Part of a small language model's weights: vocabulary 4096, a variant of Adam for these matrices.
Each number is 500 + 25 x the weight over the matrix's rms, rounded and kept within 0 to 999. Layers, rows and columns count from 0. Numbers have three digits each.

# up: layer 3 MLP up, 768x192, rms 0.0929, rows 283-342, columns 144-191
# down: layer 3 MLP down (transposed), 768x192, rms 0.0691, rows 283-342, columns 144-191
up283:478517518485476462477505519503462450478488509476549479553529513486489482508480494481496467543488520527506483502454517514514489463495484506560525
down283:480491517539523491510500465481485474479465499502495511505508476580487517475543509490487504472483528538544477481500465500521515516487535516445480
up284:486502490509491501499454479529487474501480534507490502479490499523502502525520467479520498506495512500525457506502497464510488494505476519488489
down284:496492436524495507512478508505502503510481496495509510493508506522477524542490507481494487500539516504496483503503493479525514513473498503508499
up285:484507495569451479454483523487488494518512465521532504509420527544473497563492483510470513486505519484491477518482543457522489524492459507480507
down285:449502520490514542467514472544492509502472448495508570491486500507499511502488478501511521506527492507500484490482487531531520514521524535474469
up286:508538424524507506491489489526511514497453498491475502500516517525484516535502467491485505496502530482523487493488462486537460478476456485538465
down286:511514512500502577497527467497516524483458513530520476483523515505494490508513479497482468520465513505541446476463480498476470507526482488513503
up287:520518467503497459503487493535502456495491513495523494493507486487508488514528505473498521535471507485504501495483462505499491497510484537491493
down287:488502497510452491537479489514514514537499509470476491516467460525506522478505465511486484473512492517505530455501458532524484523541519509523504
up288:509544517530552569477448510501433486524480519522460479432443483514531469503499476516514509525526514464521480472503480513449484507526488481497476
down288:492453486509514500503544465528490516448501485483498424502502476490509497492481465503534504467520523455514483488482468510507493511499459542531559
up289:536531475540509509521482469558493444510479493488545503479560486507572509513500470476527503494482514486531499507463530476512461496477443497505505
down289:512487513522528474492487491475456511500485483497477508490471487476482533501471609533497512469520522518493516468495494540499491489480489497503507
up290:477498455492498523510472545503570467552490543501467493445471472525493466545510494469553537597468506478477487456487545534469484461500519488504432
down290:504500491521536528530488517480510451506490546488473475491443463522499439509509476497522480493501527504489497498500511489515520495502527502523541
up291:482486476515503544494502556504533504500491536494454503459517530554490489550555491465529517523500515490500491522517492534480490441533521516494494
down291:489446480473492498559488534486498501504562540498449513484483439520434449445497428473404527464507492538497485479502445508507564522465468519521549
up292:516529486507476494480483509523525490513486521518541467539514499531483512527494468494508478471472529518506492511482518465496470493460459509488514
down292:472520524537493531497478514506483487517485515508504500480459517515479497477487476482489501500493514507481508478436498523498500497510478496505467
up293:471513487526485503485485483527498495496484478539490519486492501519531493509492496467498481512513544496486503552495521497498484514497465488486497
down293:502503499494497456498528508507492494492500496510520500509493516489497523483466429481491490507508484520501495487499515499489501465496509506528505
up294:516515473531517524502512519526460508509534549491491485494475506509525461516528495520494525498491487463493471538471530459449491513538488508492498
down294:529493493507509493508510532466489539486475471504509510501508484482500461504515463468495493490524506518525467512507478500531509534486507507481513
up295:519522477522515520502472495512494460525481496507533512478508478506523506523496479480502504517473523470508510536471517504514478476495509512505480
down295:522491516518517505489482483521498503512489497499487497472449513481486490484496603482489518521497517534491502479494490510493505500499509513503487
up296:450560511507501536490482507556493494524498505523518509509490492530504499517487461484495478535507508488512477539436504494494503472464502495506503
down296:493500525521506468522507500476518470495511515525491490501498472493495488523528458492482523525509510497521548527510545490472523504487512506496510
up297:459508477508504523521463543519503474485519533507521510453499540536520470516522508468495472509462514474466501510496494511472476503513494499503442
down297:515490519496475477493511544484506504504531497484515509503492482499486520516489452488506504524511499506496537495520497516502504510502496471523505
up298:520511466489496504470511489519513518522508448536501537558516538525469502522510466507537441536485513520545449505492480455525532495509514495545499
down298:475495439475452540495506513515509441486519541444527512540500480512485499511494493513466496488523506494509495496506481497461496496514531510496528
up299:482495479539534499540500502497534494502496527488520523455518499489530455531498491489487475534472490461465485497484494473512477511539550491465503
down299:486501486494506488509524484500500475499517497465492519500568487493486499540490447509495488486499504499508507475519479514514522490526463523487489
up300:524544471500518499471453502493513481504475535490541525520487489559479492535533464500489480516512514521506499553481518468549495440455494491480480
down300:469519524490501483514501504563502530491453533524537481486488516502502527535539453435515510518518515502479542512499440541493512476552487548500517
up301:505488504493490475453486478468513510480488506504480466516541540512493503520496461509511518482475504501555484510495472470469505493512506462519489
down301:504552474525510518550492438473496479479490528500517488505488488513529502472517465501506502473527489503470530543504530470499481460538481452469517
up302:510496486520500533459496492523519495530446506507486488455496518509466520525527482490567505480451527510558436529471455479466503473481426492500489
down302:480466493508450467529491478515519461511510509482509547492492488497530539489454546492448516502503501506507565518526563498508470530489492522505451
up303:490517481532480545481466519483442436503472476475488499491492577499498434490549500502482488498523488493526466474478439511488489525528520515520462
down303:510476512499483518508472500499523479518473522513538460526515486482504469481510495493520540531502494501491504482494501451504473539485486533506521
up304:494558493515524505511500500523516499543481544529519557505499516540518526515522471498501481505466520470527487531464532492521493499436437528576490
down304:477522486515487521471503497498483498511483544489511488521488493493501522523501448527483491504480499524504466469477514455438508491525496484509489
up305:470517433476495546536497518520482464549489475483495526461476489484541512506486507490458499485493501510500484471468494529507511485517531535528556
down305:481496518517490503499493490522507470477480520516495474501519548517466503470493471512509490510481513534499520480508468469504513531511483523454460
up306:469524527538538537482472497535488496544501548482565530534542460498474486498495478550500491498519464522535455541505511466487532474449505501459462
down306:496562488527516532512460567506531545528493532443501560492474440498495516484510481487499450476526482510507502433496525455493461503503471494507537
up307:516516483515455480485498508496511493499479506506535492498475519541529508521493469496463484507443484496528477493469504474495488495485503490509496
down307:495524481484508550487506497499497476485499511500513489475482498514500523491527433482514495507471507509518481479476515511486478483482465487502469
up308:416492420513503519519507538504491487503533507495524471459462515512478501526584493494506492488492505473533527509502521526476473469469496521499492
down308:528476476528504490515503508506488504535490475507478478493517546471506485523467462507488495449514487459512518537513469448462466508502518537489475
up309:491501493511482521518489499540484449521478527508497501506483504523488526541521478467487459512469526512520504524506474517514450472529441508487509
down309:517523511523501517495498492497485460527505465512451515542504509530483544499539466508481489485469536509519509489526455506509503491516498524498502
up310:504503469504493480455519492501544522506523466509511516487470492502522488542475488505462474492485502525507510509487540498483523470486524491522554
down310:487531490484478526523510516492470515527511500500503478490501539535507489511484460511502504517504511516498550521503491499460507476497488497495485
up311:489507503504472502472452510531504504506479488532499512497504515545509494527488473491522438515489517478501446512494475492533479497507473471522509
down311:507519487510532472465497526509484446491497506508502473504494493521524473541506494490494511521490501496478510528487465499525481492471475505518504
up312:506521506536512523489496488493494493522497498522545533556552556501482486491500487477492448586475474528507512491514518420476502495518485480508511
down312:524481456523508549494491502534522505475515469521534474501512496477494453499486486491524496452491485491488524498487466502488514466536499489477544
up313:486533485513468507491464516531504440492488466504470502500457523517527508532535472501505477531465505458545480508459471493523476478525494489510490
down313:519536527496512521493497497515470506496514490522493522491514509530484525510527489477515473511503527476510474499504478517550498445498487464493478
up314:498503534528473459475498493539467485506499478506480497483481463510545480533509497478504539503485483511537508474527486513499520504522434525516459
down314:494508528523509486501559471515504492433469537542466495491506469493457562496546476515540459505496501469444478502532499440514474518529518460518535
up315:531501453522515526465528476474463488554464463536457516456529493505467499508517492501499458541521516494515538488509495447527524489487515474552527
down315:556462508475509533491524488500510507493492479503452483519502484500471495502489473505527501505500521496505482487493464534521502490520538510504527
up316:482521447528514548493505531503472509491531518472471471466500529497515499497543485531493511478512510477518527540501413457517450509539501513480450
down316:542516546488528482483487480493537471530481526464486466485530499504448527524477469531486504555526487543497472521544495466488541537508459455460493
up317:502538520498465451475501540514501485458517499487564450515538547499496478510497479475447490510452514513499493509432545492524527483495473500542562
down317:522484517516501487480537494469521495540518526553506506504501473486541433539581483503492498498535500503516490498469489517457516531466519480457482
up318:516492504500505511502495504522507465485469475543523530521492469476500512505504500446517507476502495465531524497486528520513538509450490486499517
down318:532507561487495495521522547480521523516492474462527515471522546511505520526506457507504493511487531496512506475527483457478481498483503512505481
up319:505538501535481495450465481520505496524476486496508487473492476547560502511493467470485527539491531489496475483466467520503508502512479498509518
down319:453521493548493546499481474523488482529474481487483491471499511461516489493498602498475514514528516493549515474508510542445499496490499497516509
up320:472492525487496504470516451520477500503506482527488501491472485549523481512530487468483475525511536557487490514509483453507490474532511503482482
down320:503512509539533544488446493505491504510496455493532483506517471492480509466505458505532509486510501501542501483541508475536538487491512524481527
up321:503546470480480474490495468485498485502454488472498526516507520501487490510525494471501473527521536479514502513496462501520451459495460480523527
down321:481552496472511493515506523500489469528504503548539511439482485519476464529525473490504498485482511483489505570459459519474491496522472460538488
up322:502529512533516479463489492540488484467505482486508488479548502487543495552547473493452497492465544511523484527497479519477474472514478527532467
down322:523511498487533524504526517496496477488481473521531497521495513489537455525532482506486498466486493490539490485478488498483484517480458492511478
up323:499507503497517503501455499537496474500487553514534526490495502509538515542516452493506523496504519495505480530485480477537468467470490479489522
down323:488502450525514458517560522512521515519531463506476482438534526534483474494496484478504507515543531514510488525496497478482531501520477529520535
up324:469571514487486495484487553527489491513485511497502532485451512501519501504529483482468488493447483459516491537460526501519512516471500488511466
down324:501487509532476536505539516482479510482518486510489465498498517518528516516479479528528535459499494479500505507529511524477490518528529517524506
up325:488500472530485518488470504522480432523494532506561491492453474506507503506507472477498501521487535497515472477462451505550476481509475501520487
down325:510484487477512527479485468474509517517490499478459551446501475461460486512491596488481513500546484496504504524517537485477500505492528503493499
up326:467507486499484557511508533506475513495499520480499443462487562511529468522520489501497511500503484474526480524501539522485488472538518518515534
down326:531519518471503445547489472477492463555523497469537513479515494456490481468460495512521498510501501512476543503508484512492477499513482523490510
up327:483511473548479518537493489512517472512515463514522546506498526491552483550496507499507488515505473543520513512447550497496518453480525510493519
down327:502533574489475539496553553507546474500516487503520474523488484531549510502452482494484507461537515459493511498532478484500558470507526509502441
up328:458543512487504517496494490502488482522480513503498519491504486493510470496516490532502501523526484462535504499489490531481466505459500504479488
down328:548488503474519509469506487502488496511504496495444498504498536494459494497519465492545489537487509490513491500468492519481485504502509530470526
up329:479502451525494500475421455493503488493505501489524463477527517505549536514505469495497504548503527487496457528509463513474479439480484520486490
down329:551499478496506519536518483499461479522491528516459513519466504490493459539487557511515448502548550520520515505507495519463487518484488506500500
up330:485511483497551509501453480500551484496458518492524527460483473511502494502523486505466526525513548487491486529503519530510471453501496517505542
down330:503485523520531507482538513522516497468495514506516481512501492485491480488486462509533453474531533549507529488520476478476516489444472510457535
up331:520488471502499484500509530531493505516504539515534491466546499521506513502523478491524515509511508505538474498516552516498530463515478510528468
down331:468500461534545460528498521497486462554523505501524513511498470460472482479502474486511496525543496503515497488497470538484517518510474491545517
up332:498507504534479507498498482538527485530487483490502536529513511518513503512534477485483494494503511515508486535498480471476487510447497493532460
down332:491526506484510543479470522537527489499495488482512507506487487488500512538495504496516474513486503490503492493498473499515488493472499492517492
up333:518509502487541453473512511572484505574466506508533549466522483534527519547474470459504469506488506478500493510464507522584463521470445502521449
down333:484483513502500498477510539447519501497477518479520485500537515506508458524494485506486537464463516475496524434519479534508517483508480543518516
up334:505510506509498527488516503558492481551484475522523502510516534534514492532510475483509474512501528494505489489453537497504490487474490493482502
down334:502505514506512508485497506516508454519520533489499490508505479534488496530542433485518485515512546477531525503491506501498483493498520494510495
up335:497563479524497495481454519541507463495482506530527511495488518545513492530529470478476497541496525494543487510455521501544463494513457519515521
down335:504540505512491519512494513496508512522529533511512500502523481510486508504524498525509493515522528471489520495519494529511517465508479503497486
up336:479500512495494523523505486507494491545519516501503559490500510531477552488498496540506473551516504493506478512461500446494488501468534499496510
down336:508460514489462522528519461503473525544498539521491480509476507476463500464493494501506471556499504481497486523528518532469500486530522516463513
up337:516483485518478529447460469492538459550506471514512489483502510527482551524511483461519504527468539494520502500457471504536497492453395525490504
down337:531459441450496451494494525495487423533486482497528510488517473480496502507472539514474461446500469480473488467508502498526481487493439513522514
up338:479470472539480474523497499519486468549536507473509493444525511506508531521538486534461499489432503454485496530472482458493520506495477533498484
down338:554517480502505490517526524531508490503486453517585508435515542556484451571535477512511509543499524485487477540444534477500530560423496519559476
up339:519518496539449464441517470479481481492487445503496502555516519471480452518507483479464438565525522473514509510475442418540531501468492484549531
down339:484462497458525502449525514476459500473491513464477483521469464519473469528520482496509503557534528524482516454504524541455490468450498508426500
up340:474500505506441537490496517520538450546459510498481477479536504478538525484492473488470504495416487510545526478488466481521510487524520500529471
down340:484456511460472481530526493486488465525468470518505544495521440473456487485541490505527470496469517539495581453483445537504523506448499548519513
up341:519513484520470488488467500573482468500463518555492515499492492491480497511527457478493465497513531518545491533462511488555514462453458500504536
down341:496530526537460513514501492522472499550493533497462522493466476496492491509507433505500471496516580492533489507535513501510519470486504498505522
up342:538524498473490465469457496510525506533463508506520536484523483497463494512500487490524498513494525536474494526477508490535508481446482466528525
down342:523489509498487508507528471514510507508503488472482483497522506527501540467521473507537511497497470495498525483502517465481526470513511506468492